Weights of a small transformer language model.
Size: 2 heads of 64, 5.9M parameters.
Training: a variant of SOAP for these matrices, 118M tokens, 3595 steps.
Each number is 500 + 40 x the weight over its row's rms, rounded and kept within 0 to 999. Layers, rows and columns count from 0. Numbers have three digits each. The size before them is the row's rms in percent of the matrix's.

# layer 2 MLP down (transposed), 512x256, rms 0.135, rows 375-429, columns 0-127
063:516498496495471538554445452546512544537561478492470463511540507522516516459448480485442507523476482502487550457458486532499526513441494542542495439462519494498521502476509515549554540468470510503502476495515477538526518624496578520455433466465557486534458529488507480497494496505537522492524433547498473518488492491533458469500542505459589567459525485504422551525429482459546529487463
154:514545544576492446520554543532502502559508529472468481457462507509407518523528588458501471532552453502533510484514513488495496503500565558481463461516494470485450478457433460487477517430496515531581501473578502422491478468518523527502493474479437472418453472625502489555478463482490530544530514470552411567496537596528510471424470417514517483552525529526536522403484511456522460447555
089:489500518533546488518478480538515464540488514516503430522509548512422480510454605498523567506477473536503523507493525509549473509503514581568446467568515516502490505550510537479519538478492435540468541553590523527491511538467480511499539424493475557432464512512576556589463507556551507488510518474506469430534532446440492443415472472517465466453464447416485486460492489565465487526530
053:563471504521445529501591532453450492512497498483513510569549462552542540495502519567482443514501508542564520513484518533594511530453508518449495461567394510539515469467526530516452570562439546516564469536486452564480504457498478505499426485499533557495471511512492480528494526501494526470508502526565465529492414541496484519450567538556612457545489539513497576507553537532569529519540
121:510404500565446513436545490490537430499510550486507526514531470480522480547460518458488479532529493489503453538491490492516518471496506440502566510526434447528432462471495557501506485503638552473462493519559559540490507465492530575495497442455541572509475501497540515491579454527506585486509532548453479510462530450516530481576512489505474542549411490521491434559534478470527562511524
117:479499495466467496532500516521490488512549510427561553499514518482541482551527519472516524482589516495365565480508530523517508486472479424496427424543552496484528440450490458475565527497502500413549509475550538545472457480486508503539546400469510550540446511437518518500457565497472573535520496529525480445571491426466499462493418506594434518468507526575555529558535526470488443486474
029:555552531482455413508466564512479482498502491567522466450473480517514516479516508495508511433491495510574451503553439501508456516464556503532488552507546458480447494493501454536511516460517496482492490501532505551449507558468533509537495462517560474481511524484491496556482490492530468461502498504504562499510567612505503420490527436525543490446493551536459469511508425487434530548581
038:411448535441499468534501479475547534465470517504443481457531527504531446464510457499504525477488497529527517482481567486486539470442541485438501604529507476477493468513530496525508591530565484462518473510438540500489562523508532582558554505482481538478496501388540399556537537531570549486541504512482507561518527469546576553493433495516484521467451495498557450546457426536503449475483
146:419438489481521508498533488496481489568415503453422480440558456461490511464537503552496481522467487452427436543521484523445576536523512495502494506486454504514474518517491552499540520387534416450540544464586567456486452530489454506495464459511507529465494500546503433488484499459522521421496520396535477496501488511536571508544479560539519533535466512492474492527460509511475442492481
136:505499461465416573474465489462493475454541468517498573524544484506427483543487519485523484470549487505516512485481502545445512496548487414445484488501428551581442540504454513526494508510438530504551505495542511533516496517486586545427552482526479433454471494497552500452562530512501482454531493515544567476517516525542439486535450494528498553494598489529506438608531554486523478514511
039:495513536437443450542484570484518520531549526458508465473494522534446476514511457430486450512477521469607481487547495453430563535468504462550426475535483508478571517515494486588460554487483500434448546608507438463500451493537549479474467458530451545389502586522396539566527517460544576423559499559523503453556589518535489469567578514470510501554481516502496450466521482541528508500503
112:521411485476478451448529498512445479502480433561481491506552543469523436513570493571515517483482435415505384502459530395446516509509499488466487496534450467508501527497521559478467579417499510492464483495447481507489517509503580444440526473490507534511532528561531410479504517459569574488498541474469433497547436589465463534495508435450527580508536508500435513497530507548513457547492
126:474441477441507473546466497455465481450552516440514550405534453456499567462414563468520484564497486518580510518570477565517507455515478539485539454444498493524501510485400494535445529541484495528432464543526522502496540556468541564443468485517464514538567500466491496572564583532540513517554494509537506449497514465460497530515512486505467495493426537451473505505530429408525479564492
150:472521517513497503449486572607537494521576439486441482513548536478521432518469562474494486517485519508492453506501563494518503493535463432495503488479453557453479500463523548487520540533519481442470463514494496508510524520504502445568477490496545522452472427464523462475462505500524503502566479441570429468446515580484503495436526483545514432484513534568476450454546516469498545552458
126:552468451442559525562467572453497436517413550516504570464507502520480567427481527525524458516459458526471563489505478511560459456556562527533516467460540559432558555514519531516484514437468548542507515535458526512513495513494526522436514546430517538533516456524532452563525447532524547495465522545417533511451525452489484569547435388517494493525527524489450507493488447489466462590571
065:463542484505498470488574457518509512514499513465481434428495533523526537459475517523462520495502482457538586529481528494474503444343558462454510487522506552449488509589424574438526572450548470510444497549573430461519558504498518519505404453530434525523581431556533478522498470445492587548488529541496493515531474456578480470508469495503504500513461480484524533483480544521485516506462
107:545528544430475417440482492529489468553479447521451544456540531554499471456511482508499470515503502551535478501439594516511497519469507478536503506500476453501481454450600450515552509562517493546531454438455451488493461523572510462592471443540535523554462438459467431529532438465577483428540571528537501518451541457479523532491438539479466489483486518485505507496497495528551438453461
143:479473572510507560434463507496531553495563510500510506437520562544503475480506518465581503524468522481516506467465488587404478578501516487507503567516534589512476555510448432538518462519511477492540494544556515484523472481557510480488476516457480540548497502465387484491425515432494535431432508516502592475616546441538495596547511440565415481496532488535540526476564500513554529509487
079:545481547516495501502537464445504492407479484434460512483575479488505603555526490484535426539473608540480508506430555511495447488549455554511560437524464420482485490464450484501528535425442495569522534539461465471470456468544467472474456439527508493514494544497567520517500539469505549534496445501530521462528530554505479530545515517507535525541459452500488515465525464499497487545481
142:500509583539508507556531569512509531477464439514517496498508443499504492538473479468512442451531536579470524544478473494518479546517475526539540501520542537547517564462487486569469523473454502480516513461532508492493500419547524487500439521457525554509559498470530498490565504474477495503459502482423427517483541545526484499577545558529433531559491491472534522451494559536459503476484
159:485475504422473450522466609572482469544505534494503558409446515513484547530513498439534532447488512494469509516455477521530512479500543497513436506521461505440577482558527496437543619511506476501573477451523479523418437493466545529519434538516482566521443486515504545515480497516526483472508516544526436438433447541537436554517516479506515448527451467493528474516531477525471456545444
126:488582484501547499511555483566525484528529537530581487503447569484482443533457504533574537515503511497534549584506488477497509545451549584527434497453526553496481480504536531478464528483455572483414418477491531531466483525503528523460545551507533578470505521501490467471486445523555467515525493502583501521450439542539470493519491477595464533520452523475494511491487417541410509473549
133:512465502594448538465490475538539487499545499538546487476478482475474449466528503458465469503619571465482544463519530495476535499524488467542544502453476477519531453508544415590517522566496499458526494460539548502513495440521522532484510473456455580560555532539541460553557577477521462563450550476463502516495515504562524526556498486632435529504487500558455526528500435478472564581482
097:557499504501507485461528548511474540444573609519472528497526527459483407498499573420564522532480457497496455481515529492490532475479548512495448548441446565475474412444435518538535528469454472503442445442536490531507467519464495538519547464500471504474546446515482439519470469485517482546496544542470464438483536520548467537525495486599557540472483571574464512462545454481559472518580
037:525507495518478509495559511624480552480508457513520546539471534490491510501530532479473529454510538449418508475496527517427487501419466407444469501551564560544549503431533465583445509556490482548456492517498475468550509468592522488485516474518529486557509474523518470472455507503454460512527494521524486537489518533530484502526476554482563487564473555523482479505475455534479505530546
076:547481524483529470620503482526498510495534543578545541461531428481454514492481492510502551472541477429563453491427509500519535503559552458443531505509449496640555451504482559531479514529504521508510512440551479497507497504451524471477499470564515499569515535499511497562479454508518493501480447517549519500504471462502490502457474474497510486482558512534495635419477558460544523495516
075:534503557534427428463501530506526536536453498517503504544530536496500491395494505545573433451592522450496510450530453479516447463486418446552523527513530531478517518519439534482495467493452458484490501521454463480505498494490464590448526514502589507380445487557467539488520500521501490492491461495512551433562552484512529474475512459461510499531542499520551550518549422420482557487506
060:509532513559504412518525486518526515578566501534466392518535529503473506530457480466533535456499526422450519405548542560522493448532510517503485389496490468499521511470533493525479443512553495496513507499513479524510489519508534457433475497542557485524479494503534506523513538535485516487404476531537497537544455530497538511522515571502474485482507565484421498487511551433443484497527
040:471422561467539437475556507509451495440509479480491496498527568537527437491548605454483471493394494581440445510470534538565576534530522563518516493510497460502515489514497599476470520516469485483450500471502456474427488500544484488474493546465463527543534480486534419441496548571422513493442463475509466458569462437498471536457564456493512484533454546500480507470504493501494474547493
075:473551448428496544484467530510484569493509453474533473485415481460514522437459544479413437490468447483466505471517490433498440449451509508517506500563482477537470514542489493499498570502471505498484541496437488470499455480543592437478560521503469542517536461516574520503555486513529542508496494562521507534564501533493488551565497533452505498457578409517564466522555561466457466592428
071:534438492521440466460596513456508562478538527466499534483534509530533385517529529539501499543443466568515477453485470436486548464477509497601504492525523461483520436543461528496509519522558485460552535473484505553475446469471581477530511487493573561522530443490524536398492547448478523487487435491499521403476531444548528457484536581469563512463512536530579455492483533545546445490535
055:453537520512503474444473478486536478555504514520406547584481517534454533497519573506493546466500513506474447539476543515493546530554495493496538515493444554437492469520462502516489517493520507536569564480458556445461520490533486559536496531566480504534531575528522582527554485550564486515550537542463501552497540464533461464550469458515454456536581447541522586580476523454521522550512
041:610470462466514551468595538449510432447492438455533520514526585536485525465531441551543506443508559484489461461514540528519477448430522539547488483537494483583469536528470534509441454523473514523503607498516517505527447521501498478470478493511504455569533575499529510481468509496506523484447514502532473505485493521483453459507452528481477541472481468416508451471445485450564535559498
124:476552523476508458505605476537468507453502458512502499436506492491496453570571516515558517492503464494440576488495502589435442503497444505464502513474508525491488488482459555487507543435514515450525500492471361461496581480514518533516525440618489574479581511546554481481505512563500488527518602517539516529468436535500611472420469579425460453501477484514537453480504480478490536475484
146:466412481503446440534559458568454537450502448474491470487509494451529514560482484574509560446566469492527413526560529511489513505521526459487541571522392483497499456430518539533538531517476477520466495517528485503492488481519533505568511579511604458521482534484497469541474457571494518483484504519521495449550575470537488488512477488428459512432415475565435600486529445497519490503525
052:503526493412486513515456546424581439460459546541505577477509502501496461577476432522508576575486553523492534545489542480454503535541475521479499524493525541492543436476528455459456497580511431513484488515498526414460482464539564530540538507560487466545505469457551429400527544485511499507580505485441495493547595527420448447493484451471532557561495498570502511455503437423573518483541
053:535501538516488516496568597549508520527474527506544513516551555445470549564479496493531448533485533562501502546424479446519497486496507464538532573440564631478472482453439535476574492449466527491515557458533469474505417506497450534468415500500515491537592479457462512515470496455490459486511532539511472452546509493529516460505482454491477480549563525526540515492558465513489549461595
165:519527461409392480531559528442544451499512509561512499485463463473477453494512539500535510501484486499537458532574508495499480507482453516476524494554486450496519450464536501474412552517504539511597529533559532512485506517577498536498501544514561490583602496519560460510433436499518470461454563513459484457456488513601469453506360472486510567477466521509501611528493425501458463501575
055:440481458525476448473512538516457551475522504492473471506458565520518512445482583490436498550551536470516501508546407520495506476483524544432538398514468563477509477480563493544503534442542489420489400510420444530444527421508531499581535582512512473523526473449530451454486523466444512529483482495491560473486511533542484470539593586590491479531539546530511565525471459479501487514461
078:537546509533482500504504476394452512524419527455511514528532487509532449458449485526525546504533527426527483519497554536567509545548455537535429546499512458458443510515476476523486446569478503492473460440435527400493518515479460498531575516502498551564510535529456501519488480578466456535527533495471485501440511510568510505473488551524498402457486518517535510489493538478485506486510
076:439464513527496482472546534496519532547439498501422501536481475525559498402507532478510450538564579619535534578566429470484552496519487466539504506515538500467536482496473416524528511382542491465464519533487567440521477511456496453509515568546495516534527538522545483542559554511554476507466454507428482562504431446459492588530551413508487458513527486453533497481568514536551582494596
060:517483486466501499506466512466452512548482508491561499397467513518507547530532498430486492488464547485519534457498453522538431513526525542557439479497530534447498517440516564510469581503493531525454590557457500531572509542555498500476547462475440494518467528425514527542531431519554465490579421502477472443431440536543493529489518452472461593509496583563508563573514472519543492505484
116:557439481502535526492489414477497456435480499482487535519440457509447459509526509470530461519528458563514553429484461528478472445482525484544501474529496549510525519521452535548518477509456477569546540488532491492543528541536536498536531526466445506504438587432486580502529505532510545499445519487498469505476536556448431423521504470536483478524533481541476486450547556487514439477506
063:485505496507544528494527483535477523544528519476499489498457519475463476521498587502571540514446508502505523534461510400467532499515562510472380469497461458502489456540575525533542541493448423567506412574504429475546516502522505516535468446500502512475442466458469439536561525515523474473498442504482543489505410505440493479516480541406459471492426488459518525479587524504482559535543
030:527560574530565504601611466446477469430464492554499488499548519475509581510573484517523453538537512427461500563571463528446421455507513524481519508448519501564462502497442437493505473520542527472479517525510477520524420477449493498521546529447510539528509532479517479526522409502438548480555481478550455532450500490474553440458435517515475471464439547433525590525578528519542478519495
047:474526460439484474507494503569461452529541425435529515493487496503507565603483472558505469467431418476497475500447524555535522402526533512548540454548449480468498473514563501443459541455508493494474494467528540570501538471547589488535533542465600557520522542524473509517493478516425374538516534572531493470480474515487505480439425473465478497525419540513506520584495510517587515483523
045:523526459546491480473440542445461423553498452420497486451524547515541540485549492512522451579495452508607511527520516542528502532489478487554524543498546445526494453438443477492516533478457494513439426446476481520435543455535444527476435469530536408481526496531435476528571500529485454488522494553548421494490535571438550543533502471548442518485462583525527513506452568451523454467561
154:506520520444469477523522434514516617474536579518520537544422538446543530490495526421436583452485445503489452526485449446451524468477428517508436448443505515534562429542475553545496559456436498487479487490481533537531495517545458490498474491485558477470424457514482597505574524493409538479506483583448485476537466597583522530475590514490570505478462512480543527527483521513524429506511
126:497489413460462562472590554578537485458536513544505448534468480524496481522569504476455439478490446461490462427420513495504481479459484497485522436499514529540477531510464605556549529466536520476464517565499449540492530465554517511500440545449542541548508459535524465473505412457543523459556516574467506517431482537620487524457509504494449468572486514565480550481518513474515429467457
031:488476507514422504518476570485480464444489497450512444526466477479518514555523513495505547400510494488510536433531467551499582529559500519565463504480492553487530483402408544424524523470536505445522523534550562550517520470465505480549504476560529510495457482500482452505490494497496456469495395574528571458468466459571486516519438624539481535493494497571500491601547507579557489483496
129:449524500481483547496479464510491464569504482484518463603438465459473453548539501480533501525511509556517447476485518414483438506522549444449501450551501489496461479584506492570507536483567472507504440553487507423551492477499500513522567493536544516551469516527526461507563453458482451495570480451524499483462487488558504453491458490513536473551467509490556497554562499478482520578514
033:559518554466523485544472476456492501480485466471485535455497557472464512559501539427471472486480545437517484412536493422461533467443462490386460539526479458446464486594478482499504437498519550428442524506471538517498468552485544561484540422457507559522450493546477553460476514489497469475486477496499515444484492493501466564490536498505530608535473520459492546492527468463442469520532
120:478479406553491457433449461536434525489556530509506501456428500532439532524529463496477479425504495547485413489515558499418439474505537536542481478501497472519541526484521449511477586488471519459478540479481479443474554567495499444436474544592510506515517465508499519500461503501476554441485430548521520490461475569554527512491430482511459516422478476508557524543498506458512447528499
136:509498545535497461529502504537446540494553510535480559487557453511455469457503569504525561462470477523540542507476429453509520483489457586495493501488466471476502556500524505509456592497525472473492459416418390535484529530561510529589454490522486498511437464448472503441515488549488512488489455517519400509445501459489543539485534456532522459493487493549569521455474485465553500473500
146:493413516456531517507469505500478593498562487523487447519505579471511589435475507369563510542469476462431521458546529492553509477575445513463477495558476506482478478493498442495492573442470510485474446491536508491502514438527538586542468516455490530501486513477574514550505532474453548541432507553417528437500498515548530550504487456485477512528444526530534418505475467451471464518519
# layer 2 MLP up, 512x256, rms 0.121, rows 376-429, columns 0-127
177:428461464488519520437437542478508539516548446503528501510509484492507512487505467537452567530522535492472564555419478497571521508486441495469478463561523521548517502539451495520546454526465506553539553589435550504574502632521520526527489499465496513495521478418425427465397456439520509542478526461451527572463520471516491453493512509495516487531570526540491516522502571436515462422412
100:482458562452543459561503504506512535459574513508549576518522573485521438522511424507506487566417537502519510462531472412495490504478539532468513559504507553521530533543435458469489452420475531522516583529467476498488545475533453503526480531462503514467477508474489553557474515498540494481525497514484454458587427504530545526436496466380493503570550550496486557543497521478439487473541
045:476509544583432523521514513491523492504395466603515465597475493437478477522481540517524514523473460455488444488485587463483503507509582405564463525518482570489510518476532491506481387530480544530457520490489531455400472437584408449506540430515497513525492466480534489449492551405498517504480489508525419463493507447422451549517490498486466503529499547541519464537528503469437521508549
134:525390486494498447538549459482480507497489535498495539513536419507560535542515437502464569507556606509525510521513512559461473502528558481469492505524444435531521546538459483510402436394499477435437481418524517515489546547551487486492434506434564463534501580534536499538511446444483496511491558546544554452463497550398452477584494481461547511609519498566486527432479454526545512536505
098:511559475450449589503486507539450510507561500517484540515525527536498510583481463492463573529507450520481495517470431491468487511509451507506445518534429473550508544530513470547506450484451491561488496388496520468564502559418477577518500517508506480556560495530444459528456572464523494502479453515537487567494575474439440542575487489582505474542510586496451498514529520528457524523501
027:534550484555479535436556410500502551551466450469494499511495442501461561507528430505478579493545547570512450513447489522439511615524482477541409473532497516526529490478574459485533461530496602477512607524478473498487475535536565501478464529550514430477454480521503515455505573498487463496434409545520476525462470493483465536457492482526510539541525512490515551486478505501515476476395
038:513509484489489446563501427499531503504570582535512432503477496542495506427458500480553591501481558503466527436523492564489543453518523494491572462480492416455508568583459454511474477590433447465524581483537488513561516546483473478533511526570557476447561514540525591516441554443445483575544466524487524532550486479484519578467482534523501516487541520521507537469459531507558553502521
147:545536460470510576514441499536523536509441446489484487519483514535472480431579506475528496534449549431533518447448496522514513512447536557450555463437513571513494523502520497520522473520408501552477452496497519446481510540484542443517496499447498537482450453529543463543505463551554537625494513481493469540440528513551466562530478477460413510475518441503523435493444543534455522499528
164:470507545396535484495483459495507518501426472504513516492426504512577494532542536549534521501449527480558500561571512452501572501526523548506509554527530494419509517514446448512484445483474482471469489485420510503511540508492510591480486549461567465514534577525450460548461503401518466518513469528523549531478533457437500501503495499386434542507454539553524488469511508509554493453419
040:539517465470496536525514491481470441459456544492498544547519553460527439448528482609453464431394504540509533435436475540558418526498515462504436440446572523418490544499508476606504577517462565497449508451525550455503501460492514528468495565505472434504479528493493525553486512431508474487431523522515509548547532523507442470545543509468607466483432505501512535443437565519522507538470
102:508492474497491472479537501568474521492575485543476543494502516480470511487504528488501432515426465513609515531454518559572472515533469515449506473491525464479579563555479500511457493461455480486539491539473504473555502558477570577442556555511464502523536502468420556448468544486515481516420477528527553603492536517507476481456551428506487507534602548509458421494467497470503541480491
145:572514427458470521560497515485523410524539516547488492491503465438504450449431512424443510510526545510495481397489551460539551434461498476391497498467512506493514470489451567492497466511480536502508471503473501481459552508483466532529517495510462522526532516537499491496482410533519498502486543473541504514522513556483436497607503513526447497474511424527523521480485542412502481541571
155:479485568529527477426541479481514533482505520513540570475507551460434508477536501578491451519464451458563505496495461541531554463450487515473513438514554461475604555469437494535472448506524519484490524423470513543585450525594478474539519488507487464496449502509482472491413481463503425501502557535518470518488541502434523503483477409556546506515475438549459495568493513489422506463530
135:498489571505476589462498505486526454570516422518520546518519518506444507468539557509567523477451469528529503453522498532504464528523547485472490517475503470534501514560441481454554497516500453458544528532501499481473481479555496445557538465490453522522510556460528512456494442481520466461494523436545516575493501525504526462516485441481489469468517460495432443575478516427491545476558
045:450492477521512556520476513498597508467487463506488495551510433398536482530458492498512526518512519510476450505507573505492502509525531559556517542461480528483519456481464532499515478537506562466487571582462457481577550498593538551488567566461478465532459489490512558435526404485448502482615534490572477495513517548508476480498479453433543574504541470555471568519504535498487472427547
113:525491559515480562465504456552527469485490489590567467538527505609551476519524498524494535473441407537553405504540547472467463512524472509536473505511505498487527489556550486436471539471460499515534508464448528521505538501533513496428589438522487506522511489509551565450489447451547575521506517560534564541509505493495550536467507469455457479506504510481483478524414451562504468463446
152:498491469438450469491513468505423538510436490529540564525519464513565485510493447455492492514395446472561506495519427419569563548469504518493504402486481483421488496464521489500502511478521538466500502540478514526465526504430498560465537511533475413550501501487581501456523543457543464496528433498514499543458502489561460487493484599506515556461470535464483499528512492518574438484510
068:514526540451523505543555490494554500516522476508459501504532441455454465496462515490491497561402460473507539457501527540504554528490485507477483506492539471480617512464502451487516489523457528522537465466480482518442524486538434531531590499460484423520503538466498498493456581476501473500503456420523483500501500503468472500538477497483573496496562551472548592470481595530487500487555
163:491437503559511504537479539504528496535499497477453539492605425480523450451484503512487531439508542506467563491490496471445505543492499482467473496489574453475519447467503529551508479506585467573451548528460515536481472501491470507558493460582534535528466481473501419482471525470518473514516454465416583526441517500477606477540483500516474488546556477528520504504551474530485546450506
133:477513493492458510517529457598539542564508482495505500474518480567490504474431509506481474517535467562506456473496504462485560542510578478440426549523527447437497484473497488441362510504454441474542527496540487548489529502544507509479481508531421495553546474447521532449477492518530491472480526508525541441474477499415457496452590494495452550510459431502538586550496531471542485482487
119:492537502462496481482495416449489511457501531544509514531408462548391553432466490496511534482491512525487454520488578494500443521448504479497514464584496569491503491486487571509516494445551532478490514538574497538490483486496515535531502533586387508546523502560549449562544482468460496556492455481525481555506520606471501464446469417457466525534516519492486594520504579550490541549467
123:497522560411577504519520446511503514419470454532505447515475520527499518561518556517444493477540442473503557540570517503477486602507479566484521515459433447490526472511495439523418457533520523527436517492471539488458501503520474534441544463526450454498384552479493508546507494483557502510485546505525428454530517444490474546593486519580539537572438474572510483517554497518453518520526
078:426533470490478450498522534506548513470466528542500481584495564567500521549503563474431533482486492566520536468534435482607510552471543514523478464486533510498582471500502457490447456508450438402489514513483455506546470448573446531423481511506549462498466487520474572462414514459488503536437490447561515471586500518500488435504538462521508514465549443474485599559517479500524510484517
037:550478525496488516486463475430511551515504500437539508495439510515406432496424457529470555530512454488552452493588454605477460496492494495476478446488469485487556548508512563450479532548504409431472515519501509403513560503505489522466516506423429495463492443462499533471538487500488490513509496499528523430580511530462543517422492515519443553448512521525480485489504462547488521581550
059:452464508553528524544535550475507487538519454489505471529510431584486428489577474396448534469439449472486514484514467554496461535505541473572565428479519503503473477483554455548511469519503521504536598455449490494552519470593472520536528490508492488488500422411473541513527539449565498538505548510493444490504501458485370522528501470443433540521530551470522411515535446524533534496583
070:493503514468481510518473491556523501503580500473498488559554509540562510483506447538541501477509483533505519439499557494484507479568513548413549492509474491508591523467465516532474485501524526542465580601536549472519530498498508519454569413531422471446495521604477479479436490530549469536522494417446517504529584558509450517467496526516415461563513478431485445472474517506493493496552
069:491457539479520478440522617474519561434598465575507591514520455472494446466576530505450554488475488484530480560562490388518461512513538534488513528479500483448464457512519535484557487581482510433446497461424504512472583544478510486520534459470493580528492498564486454446504543484507480557502532513502486501532531459476355473548517554546526468549517509427463445480480439552563428464535
041:525501448474528495513443459484505469530502555465564529558482460482536553510451484522493526558554519508551477435437466495571490477555422498576516505582507384465539471535505516510497552526554456540548468507430535539562526468512488431583532516530499567508515542397506489492558477501520465456556538534498560508533509515448467447519514573537476559524514524492530499509472502516432550492487
061:549493475520463474485460499494437481500549541558534505471447463488444506480567525595556528489461477500601456434474588474529578482498410522501498514451455471432428495548480514451589459551517423468530540553491470551461478471499519510499492533501492460464485483467446538494519532480574574471529524544536465466479498495515482494516455441512471480499552524546543495490465556479476468554525
060:528491508480561477457471479444495481516484463456518461531480502478531613475469560417455508545540570499457482472495542571556571513573482497531503451538552532519572462403493539479561562550503580477428441475443495489528550501467546512468492474516475522502494564478544417440488515452445539461524515538498560526504442574514447496440514460493526495489513475458443499531497504462449494404454
060:464534527514442551611479570449493518580551511447507497484547485420438472499469473511489550502588441556557446515440514522500493532464498495410546450492514575417468586540546485506522582525544567521455568471466474540548493615483523439526541505493487492481487435455502454429499506451560468516421499507520514500466534485471477482472537544504498575479540450459519558497430482462429564483475
036:445526556501421474502536506516535483473462578492580572555561414509483551517483502444479447492530499523562477525483525458488490465529511416561414485478574505518489506498500540555534435538483466526496490476399513590525479491448504472470459540539460497538504456555540486437540528501468569494413500508492479451553594480465478466520552526518490479412539539488443530494438460479503539453505
133:492538501487539470518523550565492463532517519481482480462403427476498478543602494466520515534502516451543445481468508391441570479510418518518528498445513541442506513558501432523546463528533492456489460486436480603513440460483502468514476527523469513465487551451498521499512546549479446490547477446521539484463521567480496477532518523515500489492486493575540418471523534497529477478478
164:434526526492493572479460522460410534553499489472592462602456536516521505469567419498500556464609442451524517506494528456444533452455511602520521432456547501571494529489451514434416495566479519486465521516418466480564466511521492513530440526511559506522475549487523530512489492512491462499503511461571518544465527545451556507502499552417510470474519578529487492465529509543491515444546
049:459447533481529522540392446463527514519482516527528519544508461499431517566457490560467546506509521514577439508462530520444455466457541414536463429480586473499504535540525467451507508480519460513523526519512513468545557475540444472501438502480510541471498507510464487466512495501494510499544566525490463536580543507499452473493498519510504479500481479458563496522540564534481504464509
045:451564466467462532530460468551480514542492469516535470509534492565475494491540501522456509470498503531521428494512511543469480538528571527504460508496522522449468478496459433500444460555432566534480508540390440606507531515517494499419551514416443512466449471520481561533511454434485479471477434511486504594555486509498426474446479527459474542552509494442450526467468434539520453532457
176:496483495550551473518535557464471489523533462459513513492566511502503495506502520492477510512509529408516562510467513515520569474582549505514500418516548554504484531533537474518541482513526531485524513503405488505505511500502487506604483505508493502460539529459503485526560505468574462529577455553409469554503548576467500498459506513494479549511511437465587467476528470606559471479491
053:471474468553434518539478549503568572435480511549505535445446506499377481543504538503541472500485493508438490515475500426513526475543490528452480541476539511456550580521546416529538507456458509534499438501481519513551526522467588475524538505554493452438479484574566473479498488492506512488507449545506415453564519482527510518558563489533494478513450427528544483502454527566560528518550
068:427553478542482507552441458528570538479548475514527567569494488473468496470567529480495547416417443519495466453535538410476462490499466475570545490475502472461445484503539493479493500506508467509492564511530488537525525534507475476503469519522480512466477487554490508485485488511526462412441479468491471518499526514514489491432561486512567587489386561472605448522556329485453569534544
067:555505478515543518530491446488552516500510511515534537525562483466494462511513527558575500478515535485439509472448488445640575476547437493472515530489523530429503527496577503460492506532461514522512557516413544411535564476499526529569563475541527516489471447483564443483494548421522478467490462482520609423507466520490499648453523465480515463520508539537464456477546406533498471550540
047:468513469481511490498476427494458513487569529510526522418490481492511464476439484471461534497529437467437444532502512495487530488473523539460515436502451507459479493546468454517478477491443420457461523502447512461481577596544490588530478456543452550510554509521519530451468510454520578466506565497526445488472545539478484467492485517588502509468496471505517559518484496468562504499571
112:548478462564385428519560476531571527557507524450464544495473443546465442539427517501497512494535503536545464508515518517566470531491531438443533509554489491484454492537517488454526536494508494604522538548479548506513443554497436528524527492484478489475395475468497483510580467402516537499425496475547489465430507548440524405574505469475456561554519481512538469549484492496520536535506
061:494469448506488455578499456523495506501452409513490489505544474460457439473451521522478494516450463477477479567501517479465547558443484478486534491495563557391541443458454499493520513568514502464480539478428455479482537522460493436425605484515490435422482501465511514493476514509484436501471525546487506526484454530566471503444503502453529612539523542511560500479483529550471440511565
036:496455490483503509462488470556546484525448451494504482536490452534473526556548553458512568517571518427522540479456508490548523530509577486556519498551481453483450505483473520523495434539463471500476512466487459564496456517532446448523549497510472505542493505414437536491501515449426468451474531454496520453499542561554506551507456461422541527476514505548497477440442471533451507477517
040:545539544508555462588551533532498485448494535507507504546424500487546541583403429518503500525571535466474487449514473519448462511467548510526514434485592511487540536565452476527486480443474502421439440473476473511532494509526508474442530513514446470464428484504480491466423443440525534490481512515549515454515475577480484508492506513476494495516496424485520399469501530492442468452527
047:477510510571465545509476474584524575456481517552479545569519479505517460495487397455526604456483521482476532486487517432496481481507496521502545480530538447528578491442472506508459480569513538539447518504452498467520508484510495479578487535448495537509453464550470481508495528486506496553451536517563608570556452411574519489484558540581459450481484397435486520572496501562534509472436
144:518444509460448475584481498519481552515461509472525541570478535428523435460492480493449535572504464534538515566466464493511510440538480607431457578469581478478488521515494529522513536476494466532549489565471474470603463604502429511483416513480498478516510554523475575505510505542461518563505525459484488542548489623468496500490515531508522529507503491490513521570440497546571524503502
125:504550484487441508430527501549549510439501488528536460548483450535531520483478552512460429494471486515460404473513528434553488528484485480457485493488580454537481563540450564543504467442450445447495498448488534488455538505531488470426557499430486484514519528527436465470454441428489466393485445487492514529446488528486496547517527464460540539506468560531462537455465516512527511452535
028:559534464522483502537488440516568499454516502518486488499436517533482559508524510434428472497509553500502518476519507439548440467471425426518460540496496492469506476503496441505507499521497438561407478459497571527470537492398569466498594504537472467468567479458444476461560462553452526501485581427537483437565499531475503457511479567488468500498493584479508459465469478483504511426526
154:466517461502554486495469543457543420531546613464475501501478474457471459479522499506522514559430540435467526517528540452531508484586516529472490448515524486467567544521505406545512532514473513504489496467464486476537484507534449418423503482498451492519581503467522458491489470435520501514491429461551509521555508411529449450500567441515458497475439513527451447513467462461451457563471
033:496506527429487512518440508496515516545529487472469483430534460460529542483473458484453535545548523556438445579468491492443512467476493549515502456493554484471554457495504486420550489494516539551494453466488468514553519578516483542495496436503481472470476508538463453489483439433521464485448572462519506536511550449517440514485493527478500513438515536490586471501479520475540466443624
115:428442485547474541561524519488496520495574497448560490517464525412514449493512512500457430503481521530412500566487476483428563489503461426514478514504556494440558507530514499475497446484461486529448521460506411519510544514498446473435476511455445419570536542557518497513519525476465519499482465502540449479457542502468536475488499457513468470506537471535564491537478505504519442555575
159:497533496507485460504500508553470479489539525512476485486566473443511494473510536499565576457433478496407521555480521493412522482497466488487514452434537534475578585461538477489386472443499424524525489567509553479564577527497486484475537531567478497513505467433438503529528529452529495469550421449479480532509522449448533529541474478470477482497496400529472519521451524516494520544488
154:503520454466521589517532512496534504532488451516500549518466435520515491511446543499435521533452528543476454511511463480521489486575468520511442511597464490565429528522497501506497544534511502573440493424479579457491597487536504479473520590517498452522395468437486554507486591505480520450569449499454539429529455474462486523502565534478506496513497440519516475479491517561514493538535